Part of a small language model's weights: normalized queries and keys.
Each number is 128 + 24 x the weight over its row's rms, rounded and kept within 0 to 255. Layers, rows and columns count from 0. The size above them is the row's rms in percent of the matrix's.

# layer 10 attention output (transposed), 768x768, rms 0.122, rows 757-767, columns 240-287
size [ 99 100  99 108 107 107 106 101 101 104  98]
[[131 115 118  87 104 171 136 120 141 127 144 128 121 152 121 140  85 126 123 133 192 126 138  94 110 123  98 162 149 137 149  96 153 118 130 158  35 169 131 120 100 145 147 120 131 166 147  87]
 [137 178 122 147 109 141  98 138 138  97 102  63 100 135 128 177 113 165 167  98 109 167 129 143 113 112 116 124 136 111 174 140 135 130 134 117 139  92 154 139  95 152 126 142 121 118 131 167]
 [116 111 109 134 130  98 148  95 115 131 150 114 101 156 137 151 170  89 172 180 156 118 124  65 141 121 145 123  91 117 152 142 162 118 145 116 127 131 115 133 116 136 109  90  83 139 163 157]
 [145 141 120 139 147 110 149 104 130 129 145 108 145 161 123 121 187 147 105 124 120 108 147  83 145 137  98 119 119 154 141 114 125 112 150 143 155  96  52 145 139 150 142 120 124 115  85 123]
 [ 72 122 137 138 131 108 143 123 132 151 146  52 139 109 117 128 127 124 170 121 138 151 154 137 116 220 101 118 191 116 144 153 116 140 127 138 133 115 178 116 159 117  99 138 141 127 117 137]
 [107 138 113 205 167 141 155 135 117 161  98 109  96 130 153 103  95 134 127 136 120 123  83 186 117 125 103 145 167 104  86 125 116 145 132 131 139 139 131 133 102 127 105 147 118 112 128 115]
 [125 162 116 121  89  65 115 153 150  84 135 102 134 136 173 138 135 121 107 104 154 125 158 141 154 138 120 135 124  97 138  93 170 132 187 114 100 132 133 140  89 128 131 112 131 131 137 145]
 [133 134 128 120 174 138  99 162 120 121 107 129 123 156 159 137 112 196 142 143 116  79 151 145 142 149 144 155 146 126 153 175 139 129 120 109 148 146  81 187 102 145 127 163 169 138 131 178]
 [158 141 153 145 127 148 111 134  86 138  93 143 170  85 140 121 120 107 167 123 124 107 169 110 129 124 102 119 138 141 138 129 138 119 118  85 113 118 142 142 174 149 104 125 114 124  77 149]
 [143 126 122 112 125  66 125 108 130 152 114 154  90 135 111 199 139 101  90 150 124  95 132 130 103 123 116 136  89 131 178 133 148 105 110 101 143  93  75 174 166 136  93 144  67 167 136 165]
 [116 135 104 121 148 115  93 138 130 117 121 129 113 102 143 129  98 157 171 107 156 148 141 124 130  85 117 117 121 151 110  89  91 159 167 146  99 154 153 111 105 167 135 119 162 139 114 116]]
# layer 10 attention value, 768x768, rms 0.0483, rows 758-767, columns 240-287
size [ 95  92 103 100  97  92  89  93  93  93]
[[133 111 146 105 178 158 144 146 119  75 151 166 165 135 138 100 136 111 153 148 103 113  99 116 177 120 124 118 127 116 131 133 141 152 120 155 137 153 133 114 129 109 126 145 137 162  81 117]
 [138 119 148 134 170 138 155 104 153 137 118 129 136 113 132 103 118 175 146 117 148 105 109 153 157  79  87 138 121 136 144  97 140 138 123  80 123 146 150 109 164 112 124 140 120 102 137 118]
 [109  73 139 142 106  98 105 143 135  97 135 110  99 137 148 135 199 152  95 117  63 136 111 154 114 115 102 126 175 128 123 131 124  96 161  90 139 106 140 165 137 142 140 127 153 169 130 159]
 [119 126 130  89 127 122 126 149 145  86 160 142 105 188 105 160 121 143 134 119 129 112 120 138 151 159 150 143  89 106 104 124 124 176 112 105  92  83 152  93 139 110 132 105 140 130 132 117]
 [137 134 137 145 151 135  82 129 134 131 153 129 168 124 151 149 141  89 122 121 128 107 165 145 125 120 147 145 142 133 171 118 132 137 140  93 119 139 117 156 138 146 166 131 111 127 125  95]
 [167 139 123 154 133  77  84 162 178 122 138 157 131 108 163 145 112  89 134 120 143  90 149 134 123 167 169 135 137 146 168 106 126 103 145 125 110 110 135 125 154 120 151 141 130 142 129 135]
 [138 136 104 117  92 126 143 131 188 102 141 115 134 134 142 119  97  86 138 202 167 113 149 115 117 122 113 112 112 131 148 148 136  95 141 112 161 186 136 116 103 140 122 136 133 139 136 107]
 [115 108  98 116 101 122 149 141 161 146 106 122 136 108 145 124 140 137 108 166 140 165 182 100 154 120 135 105 169  89 140 146 106 103 181 103 139 130 164 157 127 106 116 144 126 111 135 103]
 [168 114 115 143 125 145 103 113 143 130 102  93 181 128 149 132 115 108 107 114 130 149 106 117 122 131 137 123 162 159 109 107 161 119 151 139 158 154 131 111 158 129 141 131 114 136 155 123]
 [105  80 116 113 109 150 117 101 123 151 124 119 131 120  99 142 158 164 134 133 108 152 111 101 106  81  77 170  72  73 141 123  99 119 106 104 141  95 153 105 109 131 131 142 125 132 163 123]]
# layer 10 MLP up, 2304x768, rms 0.166, rows 0-58, columns 240-287
size [112  84 105 115 100  98 101 122  99  90 109  99  80 102 103 105 112 104 104  89 105  95 106  97  99  86  89 100  88 107 110  95 101  98  98  97  93  87  98  95 106  97 105 118  92 109  91 111  94  94  97 107  79 113 103 108  94 103  98]
[[151  90 145 120 161 132 201 120  56 107  92  96 125 123 112 133 139 114  98 117 169 138 127 116 195 133 101 117 116 127 169 145 142 131 128 157 138  96 131 121 139 184  77 133 106 114 155 118]
 [105 164 116 136 124 126 149 137 147 107 129 120 146 102 142 117  93 133  99 184 115 148  94 122 151  98 148 145  75 123 141  93 119 123 106 113  94 144 117 192 134 123 114  92  99 136 139  99]
 [117  95 113 132 129 107 133 122 137 135 116 131 124 122 136 144 105  98 144 110 128 155 156 146 138 111 159 141 152 108 104 147 134 134 137 118 166 129  76 145 124 123 143  81 151 104 107  85]
 [118 147 133 132 151 125 152 155 136 144 134 120  93 113 140 132 109 119  88 135 124 124 119 126 154 120  98 110 100 134 165 158 151  81 145 161 130 121 127 116 142 136 149 105 148 116 138 123]
 [135 169 119  82 137 149 128 117  84 131 127 114 107 112 143 126 116  91 116 120 113 164 121  98  94 121  79  78 117 144 141 111 171 112 128 128 135 114 134 122 104 108 171 131 100 145 147 116]
 [161 160 175  82  85 121  92 115 120 118 166 115 142 136 146  94 129 145 126 148 108 162 115 135 145 121 108 186 157 135 138 186 145 112 124 114  86 167 177  63 131 142  75 138 132 135  85  83]
 [ 89 119 133 132 144 124 148 141 169  94 118 117 119 118 157 155 132 108 138 157 136 131 143 160 156 133 159 142 147 150 158 117 131 150 133 122 122 157 138 171 161 139 167  93 164 139 133 125]
 [143 156 150 178 124 180 142 168 145 116  84  73 151 154 166 110 118 115 100 116 160 156 154 130 134 128  86 132  99 144 154 113  83 134 132  96 150 177 157 149 112  50 113 110 131 135 135  80]
 [132 135 129 116 140 133 142 106  98 125 132 135 129 151 159 140 154 145 142 124 174 105 102  99 116 200 128 164  91 110 124 128 155 113 127 154  96 163  72 131 173 140  91 126  92 118 149 127]
 [132 128 120 105 116 118 168 118 163 137 101 110 114 109 125 128 100 135 115 168 143 149 140 115  99  94 140 175 148 156 126  93 156 124 102 138 139 113 136 119  88  83 106 109 169 121  59 135]
 [105 164 114 144 110 137 107 127 129 120 185 171 131 128 203 145 125 148 142 132 129 124  99 109 102 125 130 147 123 128 104  94 159 142 130 118 135 169 146 154 126 137 114 137 121 120 138 155]
 [ 97  89 140 106 129 143 142 107 103 160  99 106 139  95 123 130 119  99 125 143 122 110 116  93  94 139 151 104 116 107 149 134  90 156 113 166 184 115 116  76  88 124 149 108 108 105 125 139]
 [166 137  99 107 131 147  79 131 120 132 134 143 125 148 124 137 127  97 122 148 111 116 103 114 130 126 122 167 145 142 153 160 105 101 118 108 110 161 114 109 143 131 117 114 171 107 165 108]
 [126 130 177  87 106 150  76 109 175 143 104 149 120 136 135 126 118 124 163 111  83 113 127  94  72 142 114 113 118 125 140  92 150 135 110 132 113  84 121 107 159 142 135 105 183 115 143 124]
 [116 103 130 119 104 156 129 125 140 158 134 135  96 147 104 119 134  60 143 133 172 154  96 138 138 135 150 129  82 115 122 128 101 141 142 157 165 113 117 123 150 119 118 119 129 146  83 123]
 [139 101 117 149 142  74  94 109 174 138 148 140 129 129 151 131  93 145 123 106 172 152 145 125 140 138 149  87 153 120 125 129 126 155 138 104 111 112  88 145 154  89 144  70 150  73 102 123]
 [158  88 195 129  72 122 106 101 172 133 142 146 171 107 138 129 102 124 118  88 110  78 132 129 129 132 170 112 116 123 165 100 113 126 159 142 117  83 131 141 117 107  95 124 136 131 150 138]
 [134 107 118 143 124 158 109 123  95 139 145  87 134 106 152 129 126 156  85 134 146 122 122 141 109 137 107 203  76 188 137 133 130 132 131 131 119 150 119 108  90  96 123 144 145 134  94 155]
 [133 128 112 145 115 147 132 124 145 125 149 146 109 144 135 115  95 170 145 125 128 157 137 125 126 141  89 130 135 190 138 108 104  98 145 121 133  98  98 130 122 166 119 144 104 142 132 162]
 [128 153  99 130  99 122 161 151  82 111 111 139 136 132 128  97 145 132 128 142 109 131 168 128 121  95 134 136 155 151 177 171 125 148 146 125 115 150 146 146 128 131  91 127 147 112 127 111]
 [157 155 143  50 173 155 181  70 130 152 119 123 150 138  89  68 124 116  98 141 102 134 137 104 140 111 107 157 107 115 126 139 119 126 120 119  76 113 128 112 123 103 128 121 137 114 108 112]
 [ 97 139 117 117 116 120 139  74 122 119 129 154 103 112 141  99 115 111 119  94 138 123  85 100 148  90 115 103 126  94 122  79 111 134 128 175 105 112 139 115 141 120 104 149 152 116 157 144]
 [162 137 124 105  86 112 140 161 128  98 131 129 126 125 126  80 161 155 118 141 113 133 128 135 109 118 156 108 137  69 134 108 115 145 154 158 126  95  91 155 116 164  78 115 170  67 135 107]
 [109 132 145 135 138 144 131 132  94 113 147 127  80 163  87 125  79 173 139 152 138 141 124 104 160 142  94 166  70 176 104 120 137 103 115 128 145 121 106 113 117 148 121 140  99 113 111 121]
 [112 142 151 117 146 148 126  96 122 120 112 153 132 144 161  73 102 108 144 154 155  96 128 119 137  53  76 130 171 102 142 118  97 115 124 153 151 125 108  85 153 153 109 146 122 144 133 143]
 [131 126 147 116 110 129 163 159 110 134  77 141 136 175 149 109 113 137 139 123 113 129 120 161 124  96 137 175  94 176 131 151  96  96 160 124 112 147 137 136 114 125 147 145 114 145 123 163]
 [140 112  77 159 124 137 148  93 142 120 155 155 115 110 134 105  93 131 120 115 133  96 101  84 116 138 130 118 127 113 164 124 141 107 125 121 118 120 145 126  90 123 120 117 129 142 127 118]
 [137  65 209 136 155 122 135  93 136 114 126 135 113 104 161 154 147 164 149 134 135 111 120 119 102 133 105 124 134 163 123  70 109  99 108 167 129 104 136 121 135  99 137 160 119 150  89 149]
 [133 191 119 135 100 121 111 165 108 135 102 180 119 107 112 159 131 128 126  87 118  97 115 141 128 149 133 129 118 139 144 118 134 114 142 130 115 126  61  94 116 105 139 110 118 174 110 154]
 [159 115 167 124  93 178 103  83 145 157 154 100 142 122  83  98 146 141 119 161 137 137 112 152 106 139  98 167 106 140 166 117 157 138 110 135 133 122 113 135 136 176 133 124  82  87 161 158]
 [136 132 138  78  85 169 159 142 149  98 115 144 123 128 109 133 158 173 155 136 179  96 154 107 121 102 143 146 125 123 128 129 123 148 109  63 140 129 118  90 126  95  68  76 176 126 126 102]
 [103 109 147 106 136  91 139 138 141 163 105 115  85 113 168 130 150 120 115 183 121  90 141 129 153 119 140 139 168 110  90 133 159 155 127 152 108 108 154 131 119 120 138 148 115 116 102 150]
 [108 116 169 115 129 113 115 125 132 112 132  93 106 120 114  78 114 151 124 115 149 142 128 144 117 117 137 133 147 193 100  98 126 117  72 154 134 117 107 163 148 143 141 116 161 100 115  97]
 [111 142 152 106 127 145 110  44 165 132 147 153 152 157 118  88 153 141 168 135 105  85 112 152 148 114 116 166 138  98  98 102 147 138 145 153 122 186 157 156 151 177 127  71 137 135 105 191]
 [189 134 150 147 128 101 146 125 102  99 122 135 166 124  98 134 133 137 173 105 118  70 127 145 149 119 112 141 176 134 132  83 123 117 131 128 159 147 129 117 104 139 127 111 105 182 140 150]
 [122 130 138  91  82 113 119 158 140 164 133 152 125 134 117 126 173 150 150 108 109 115 139 146 162  95 118 112 143 159 165 140 148 147 111 123 131 103 100 154 110 139 129 132  96 128  81 141]
 [174 137 114 112 133 105 156 114 123 125 127 121  93 106 139 113 110 141 135 127 137 108 141 121 145 138 155 146 118 142 106 140 151 137 107  77 137  53 157 133 108 171 120 154 127 170 141 136]
 [124  92 157 143 122 163 123 123 160 107 136 101 105 122 116 143 201 148 115 124 105 131 119 129 105 117 112 130 119 129 102  90 102 144 125 145 128 139 172 110 136  93 111 131 137 111 163 133]
 [105 129 139 129 101 143 104  83 138 158 149 115 123 150 121 112 137 104 143 101 137 131 101 122 134 122 148 122  85 158 110  99 138 146 108 121 105 161 103 164 142 158 113 128 139 153 106 151]
 [110  92  95 152 103 118 101 123 117 174 140 144 141 100 147 142 147 136 155 122 112 128 155 120 140 109 148 127 160  89 120 112 109 130 123 131 106 135 129 160 135 170 156 112  65  61 152 118]
 [110 125 103 116 139 147 117 112 106 108  64 143 158 142 109 128 209 137 136 127 157 153 129 110 113 144 180 146 105 124 132 139 128  95 140 121  99 107  79 154 113 140 117 147 138 104 182 162]
 [115 112 153 105 100 136 101 132 124  93 114 121 149 118  99 100 141  96 132  93 158 137 102 137 110 142 138 146 113 109 135  90 127 126 108 113 110 117 107 109 154 131  98 119 154 105 103  94]
 [128  87 159 100 132  89 130 129  69  84 137 129 130 123 134 160 128 174 126 155 122 157 122 189 172 133  77 116 140 175 148 116 106 142 128 160  89 123 154 121 177 159 162 143  54 142 102  98]
 [162 125 129 134  84 154 118 123 137 154 139 159 132 109 122  99 180 126 128 170 154 133 133 146 162 110 164 141 136 114 134 136 100 133 166 184 126 169 142 133 113 113 144 169  88  78 110 121]
 [163 111  88 146 151 114 112 150 121 157 185 138 139 126 101  92 127 138 105 125 133 152  91  99 109 117 123  94 122  72 145 158 163 143 151 135 138 137  83 119 135 146 144 129  69 140 123 164]
 [135 123 143 128  92 109 142 181 135 111 123 109 129 127  74 163 109 133 171 141 111 113 136 169 131 166 120 153 169 100 121 158  97 125 147 123 118 139 153 116 165 121 101 153 114 109 137 149]
 [163 136 115 134 110 126  98 139 159 156 119 139 162 163 122 126 117 154 145 176 130  78 135 121 165 148  88 143 133 146  86 161 148 135 110 172 141  61 136 122 146 106 109 162 125 114 123  88]
 [138 124 147 114 111 132 115 107  95 145 115 157 109 145 142 146 123 114 159 137 105 128 161 151 136 155 145  69  81 142 158 136 134 150 130 136 132 144 147 142 125 174 148 135 129 119 123 139]
 [ 88 125 123 119 149 117 138 151 120 116 144 143 127 145 134 171 145  88 123 137 148 168 159 122 136 118 125 132 177 151 129 124 117  99 103  97 138 122 110 194 132 106 147 109 116 124 162 107]
 [ 86 109 133 161  69 100 144  89 171 138 146 130 129 173 122 138 115 115 141 136 122 115  84 128 167 157 129 118 153 156  99 136  75 167 148 153  91 115 117  70 109 146 100  98 131  75 119 136]
 [162 148 120 107  88 124 160  77 141 125 138 145 115 104 133 107 161 125 126 112 112 153  89  85 104 182 166 162  88 108 126 116 112 138 123  86 114 125 117 129 156 157 132 102 155 138 112  98]
 [151 144 127 138 103 143 117  99 175 126 136 142 153  93 134 117 158 112 129 139 144 153  86 139 143 163 149  93 134 151 103 128 131 121 138 118 106 115 151 108 107 138 133  77 132 113 115 133]
 [145 119 160  73 122 155 155 119 141 121 149 126 131 109 106 152 140 142 113 115 176  64 136 147 120 145 137 121 120 138 108 165 135 118 129 159 140 110  94 117  94 141 152 108 140 140 205 176]
 [127 116 105 137 131 112 189 108 168 123 132 106 164 171 116 145 133 143 150 134 128 100 125  96 182 117 118 112 116 144 160  87 120  88  68 109 116 126 113 132 137  88 123 150 116  80 123 150]
 [180 103 125 146 166 110 118 138 118 150 105 127 145 114  93 139 125 131 159 153 119 149 144 188  94 111 134 162 117 116 145 159 121  73 127 155 120 129 151  84 124 121 130 109 154  82 152 133]
 [123 109 134 148 166 147 140 126 125 118 108 148 136 119  88  93 144 140 145  92 124 154 119 167 148 131 142 145 106  92 142 124 146 120 133 127 131  87 109 140  80 114  94 107 102 116 142 105]
 [108 132 167 128 134 128 111 133 115 145 133 137 148 113 162 115 138 133 117 134 117 128 118 127 114  98  98  73 123  77 111 112 141 106 154 131 127 135  84 147  69  85 125 146 146 129 101  99]
 [130 141 135 115 149  80 172 143 154 147 142 153 109  99 146 132 144 133  85 142 149 149 103 126  90 115 114 148 151 132 172 156 123 155 142 121 116 126 123 136 128 137 121 108 158 139 118 142]
 [145 138 161 140 125 116 116 102 152 105 129 125 145 154 174 201 125 181 118  78  97 110 116 144 147 137  98 143 120 123 127 149 167 109 124  73 133 137 106 122 167 102 127 118 138 136 146 118]]
# layer 10 MLP down (transposed), 2304x768, rms 0.0458, rows 0-57, columns 240-287
size [109  80 106 113  92  91 107 109  96  91 113 113  74 103 112  98 114 111 113  92 109  87 103  97  97  83  87 105  84 101 116  98 106  96  95 120  92  94  97 102 113 125 111 109  91 114  92 115  96  97  97 114  78 106 103 107  96 109]
[[ 85 135 100 132 103 107 141 139  89 135  96 136 141  94 155 121 139 118 144  87 139 130 160 131 137 122 127 132 133 134 145 140 137 140 117 148 146 176 124 112  81 142  98  88 147 177 131 130]
 [119 114 166 136 131  98 101 127  87 143  74 120 132 137 127 161 129 132 100 135 119 124 104 125 147 133 146 117 105  82 166 128 153 151 124 142 142 114 150 141 133 115 110 101 116 141 128 122]
 [114 150  99 141  97 142 175 150 143 150  89  96 145 128 158 160 159 102 112 102 139 141 138 142 175 108 124 147 150 132 159 102 130 128 125 129 109 162 140 129 154 137 142 170 167 162 134 138]
 [114  84 153 128 122 115 147 130 131  80 141 126 123 145 124 158 145 137 137 143 131  89 158 138 191 107 167 163  79  85  79 113 121 119 114 122 135  98 145 164 130 108 156 108 111 134 126 135]
 [126 134 102 136 144 147 122 137 150  89 108  93 130 130 100 134 115 148 108 131 137 133 126 154  82 104 115 140 119 120 183 107 149 103 155  88 163 184 110 120 152 116 103 118 147  86 159 147]
 [ 80 110 108 164 109 112  65 134 120  89 129 131  80 128 134 100 159 113 140 130 126 116 126  98 113 113 118 104 124 119  77 159 122 108 104 129 170 123 179 120 120 162 125 134  92 112 114  94]
 [ 89 153 158 147 141 136 163 177 147 130 140 115 112 197 102 131 114 134 136 138 129 126 140 118 108 151 165 128 107 115 123 135 143 166 108 132 139 158  93 149 144 106 107 141 179 152 116  91]
 [157 124 150  81 120 103 117  76 103 118 136 138  97 148  92  88 160  74  96 110 172 143 147 122  85 147 113  95 138 128 115 115  79 158 117  98 128 107  98 128 160  87 140  98 113 141 122 150]
 [137 123 138 142 110 105 145 131 110 134  73 146 123 109 122 125 138 102 147 118 127 166 141 157 106 128 109 145 138 134 101  95 148 128 171 146 144  81  97 128 111 119  83 124 143 145 101 115]
 [156 160 139 132 164 108 116 136  70 163 156 102 100 136 133 176 141 130  97 169 138 125 140 121 132 112 141 153 147 145 130 129  97 122 114  85 138 175 175 160 137 121 122 147 153 114  71 144]
 [ 96 183 141 128 150 134 126 118 160 149 116 155 102 155 126 147 126 139 124 135  75 115 141 113 143 136 148 103 178  99  90 130 136  97 144 133  94 162 102 111 155 121 140 112 125 121 150 188]
 [122 124 150 167 113 137 158 158 103 125 148 165 133 143 135 125 161 101 101  82 115 125 143 134 121 162 157 156 107 171 136 139 123 136 100 153 148  98 103 104 110 165 109  88 148 148 131 134]
 [115 200 123 184  51 114 112 154 139 101 112 143  94 105  88 150  79 160  90 131 160 161 110 120 155 140 134 129 154 142 136  99 100 122 125 119 113 121 108 110 122 173 125 145 110 172 137 148]
 [136 124 176 134 141 141 140 155 160 109 145 159 149 137 141 160  99 117 156  76 103 138 132 121 157 134  97  99 133 120 129 115 112 105 159 152 150 121 127  91 124 104 116  88 161 135 124 115]
 [115 126 125  94 118 150 101 178 110 149 129 155 108 173 102 143 141 132 108 118 116 124 132 129 154  87 161  98 117 102 103 108 117 181 190 123  92 108 116 120  83 119 111 106 124 124 139 172]
 [143 128 113  94 170  74  94 131 133 131 120 106 158 132 128 149 103 178 172 141  61 123 128 107 125 150 116 121  75 110 130 148 137 147 107 131 133 167 122 109 125 121 150 141 150 103 167 132]
 [ 99 173 161 151  77  73 115  98 144 125 106 176 146 108  75 140 173 155 119  96 118 111 138 111 115 114 128 116 150  83 141 162 139 154 142 114 112 155 121 140 134 165 132 150 146 116 160 142]
 [136 113 132 184 140 148 138 131 110 161 147 115 127 121 156 122  93 139 105 119 123 135 157 130 118 102  86 158 114 145 165 144 143 170 151 124 124  74 131 146 102  71 161 116 148  99 113 176]
 [143 129 156 101  93 147 105 146 152 116  93 123 113 172 126 144  92 139  87 102 109 142 131 138 103 110 140 117 132 155  92 181  72 155 115  91 170  98 130 132 153 142 103 116 132 143 157 125]
 [184 118 147 135 130 141 150 134 160 130 157 139  83 176 122 142 129 180 153 168 133 159 139  86 142 151 165 146 130 145 161 117 100 124 157 125 119 120 107 150 126 161 129 135 202 126 141 180]
 [125 134 134 116 112 121  98  93 137 120 119 167 160 157 124 132  85 136 127  92  91 125 136 132 161 105 115  92 117 105 128 109 162 149 114  91 106 163 162 153 142 119 137 123 100 114 114 109]
 [156 106 125 148 110 152 132 103 101 140 124  80 146 139 158 132 143 124 105 134 138 157  80 117 140 165 147 146 128 120 147  94 125  90 126 135 133 119 137 117 121 173 135 109 142 159 161 104]
 [149 118 140 120 147 153 113 112 122 109 124 136 153 126 125 119 106 119 143 127 167 136 122 109 136  67 170 126 141 136 122  99 142 132  84 123 101 184 128 133 122  84 123 140  88 120 145 115]
 [112  82 115 118  99 102  99 146 173 102 158 139 131 133 124 134 146 150 175 173 132 117 124 143 152  80 100 122 105 126  98 155 106 101 129 132 124 110 118 155 137 135 122 111  89 107 106 139]
 [118 103 149 172 159 112 115  80 113 117 111 154 150 101  80 131 131  94 107 124 120 152 153 159  83 130 100 110 127 154 122 105 102 117 135 159  89 119 152 137 120 132 131 149 140 175  88 133]
 [146 156 149 162 144 105 134 117 178 136 134 105  72 142 132 100 120 157 141 112 105 120 154 129 114 102 126 125 105 192 127 143 145 117 122 135 130  57 137 109 173 167 155 117 152 104 103 123]
 [148 193 146 105 145 116 105 100 118 131 144  94 102 142 110  92 155 128  97 111 134 133 123 114 119 139 149 134 105 126 120 142 111 135 100 149 141 132 118 147 182 117 155  79 162 141 121 124]
 [115 108 106 128 156 154 148 149 139 113  65  88 127  77 150 145 111 136 166 114 144  99 127 105 112  76 169 117 139 150  97 114 128 123 145 131 159 127 196 147 149 131  99 107 126  95 149 167]
 [159 107 150 133 143  84 115 112 100 146 128 115 111 145 122 136 159 120 140 125  83 164 139 175  74 154 134 144 122  82 143 120 117 118 130 122 137  95 168 134 101 158 105  94 164 147 135 152]
 [157 115 115 124 139 139 112 145 131 125  99 129 117 123 118  93 123 138  93 115 138 107 137 113 126 129 131 110 140 176 117 119 125 169 104 116 116 148 116  79  93 150 116 126 166 133 138 132]
 [131 113 134 152 149 121 144 136 142 143 169 151 160  89 145 146 113 154 129  94 138 123 136 120 158 134 144  97 122 129 113 136 102 136 139 131 136 145 105 118 115 147 125  93 133 142 128 110]
 [140 117 115 207 146 144 121 151 132 175 113 122 127 125 130 161 152 148 158 139  81 127 162 106 111 177  97 123 121 117 151 133 128 103 146  85 141 141 136 139 111 146 145 182 163 117 114 134]
 [127 136 152 129 167 132 168 175 158  89 120 111 121 110 122 138 166 111 187 154 153 149 142 105  97 119 148 122 124 124 167 124 128 159 111 118 119 107 123 105 143 157 124 115 140 119  92 136]
 [158 136 124 155 118 119 109 103 148 115 107 163 126 145 158 154 126 112  95 154 156 134 157 140 123  62 132 154 121 142 130 107 139 143 201 109 111 115 142 130 147 149 110 109 142 153 127 129]
 [175 154  78 126 135 121 132 101 156 119 105 148 138 115 161 102 146 108 136 117 127 104 127 128 140  80 123 173 176 107 120 112 117 115  97 171 183 129  81 151 123 161 144 166 120 144 107  66]
 [124 109 135  83 106 128 132  80 133 123 129 150 132 140  73  92 153 131 164  96 146 148 143 125 148 172 128 126 148 129 178 123 137 161 104  70 107 122 124 146 134 126 151 155 132 161 106 151]
 [ 89 113  96 172 142  82 144  98 113 130 160 135 101 126  90 125 187 161 131  88 115 117  75 135 157 115 109 176 130 127 152 173 131 117 147 141 157 119  61 160 131 152 175 115 190 100 118 132]
 [130 132 144 141 102 110 100  80 121  91 138 117  96 113 161 147 129 131  91  98 123 113 129  94 153 159 128 147 104 134 103 116 146 140  88 126 112 172 169 137  83 124 174 137 125  93 114 108]
 [140 144 184 119 101 156 150 167  90 126  88  83 123 130 143 146  75 122 130 131 120 117 136 155  92 116  89 126 140 118 104 141 109  97 123 158 146 115 123 106 111 132 134 148 102 160 134 121]
 [148 133 115 178 176 124 124 122 147 156 161 118 155 138 175 125 111 147 148 145 124 167 137 153 131  95 159 150  80 106 113 102 128 126 116 159 140 115 139 144 117 106 151 151 105 102 147 120]
 [155 113 141 141  88 129 124  86 139 117 122  98 169 157 131 130 149 140 145 131  96 149 127 121 113 144 155 135 115 157 115 117 139 137 127 106 134 161 153  99 108 152  94 149 109 148 134 119]
 [107 185 172 105 187 142 146 129 154 141 127 122 143 131  94 151 142 127 122 100 156 105  93 117 137 110 165 121  63 133 115 120 159 125 113  96 111 145 119 175 120 150 106  97 107  94 132 113]
 [116 136 152 132 144  87 139 147 111 104 147  98 142 146 118 164 165 189 144 124 113  97 152 149 162 147 175 109 135 113 144 116 121  87 104 129 157 130  70 124 143 114 107 139 146 118 133 176]
 [ 94 124 120 128 137 134 122 158 129 119 153 138 119 158 138 151 129 146 119 135 116 107 147 137 153 155 130 130 113 140 134 133 140 126 101 131 161 115 165 107 139 144  98 151 114 106 126 165]
 [132 156 126 134 140 120 146 111 143 166 121 137 146 147 132 159 164 174 158 103 115 141 104 106 123 142 119 139  61 123 107 135 121 124 112  84  98 119 124 165 109 148 108 153 135 131 137 176]
 [114 101 147 132  97 121 118 135 109 130 164 124 106  79 136 144  69 153 110 119 119 144 129 139 118 112 117 122 138 122 118 145  52 158 127 135 123 131 106 148 156 123 125 169 111 152  94 127]
 [127 103 104 121 120 119 128 166 118 129 122  96 155 146 143 171 126 125 120 133 164 107 124 143 116 140 122 100  99 180 139 117 145 148 155 143 134 134 152 156 164 111 124 104 102 106 116 148]
 [134  96 155 147 107 173 117 115 127 128 121 161 128 138  82 141 157  89 130 136 112 104 109 127 103 152 114  93 142 115 142 106 101 117 143 126 104 117 152 163 131 103 103 157 113 137 127 123]
 [113 131 140 133 107 128  93 117 126 134 133  99 154 148 107  87 128 126 116 140 137 136 103 115 140  96 136  63 135  96 126 161 111 119 119  97  90 131 146 129 118 119 119 168 123 144 194 114]
 [ 98 151 134 165 132 151 165 130 118 172 129 122  83 111 154 124 128  75 125 111 138 172  99 167 122  76 134 123  93 101 152 104 147 125 114 113 112  92 123 113  99 157  99 126 154 146  97 132]
 [129 140 112 131 113 116 134 197 127 164 118 143 160 133 160 115 140 108 111 115  97 176 120 118 110 140 160 139 119 134 148 154 139 130 133 132 131 107 160  92 116 114 123  86 150 122 126 141]
 [149  87 135 138  84 119 103 152 207 161  70 182 129 162 131 121 121 145 139 126 137  81 102 113 144 138 120 121 132 129 136 158 130 126 149 108  69 144 106 134 128 132 141 147 112 164 105 138]
 [161  98 123 103 180 117 153  97 136  90 126 123 110 153 122 146  89 114 148 133 111 148 160 146 124 138 110 151 132 140 125 195 166 189 124 147  95 139 134  88 103 140 139 115 154 112 174 132]
 [143 141 132 132 113 142 122 125 148  95 118 137 122 140  93 130 118 161 123 190 132 120 135 144 169 155 141 119 142 112 127 127 150 118 101 122 125 161 134 145 178 181 117 155  97 120 113 109]
 [119  98 117 131 128 115 113 126 117 143 117 106 183 130 130 171 132 149 103  87 102 117 156 129 145  72  91  97 147 118  85  55  91 123 135 116 129 116 167 128 101 132 115 107 123 131 122  87]
 [180 156 117 126  89 106 113 141 108 108 133 118  82 143 191 150 149 136 116 136 110 117 141 124 150 137 110 119  99 158 166 140 144 130  94 117 124 164 161 156 152  73 100 140  93 143 132 138]
 [100  86 170 147 161 114 106 159 112 127 102 111  92 147 161  99 157 136 171 116 134 133 158 153 155 113 125 115  89 104 117 111 123 183  98 121 136 131 146 124 168 127 107 138 101 129 147 136]
 [126 156 104 126 148 105  99 176 140 123 141 116 106 125 157 162  80 135 118 146  91 152  90  91 132 129 136 131  76 140 137 150 106 106  89 116 141 114 144 102 119 117 148 119 150 125 105 133]]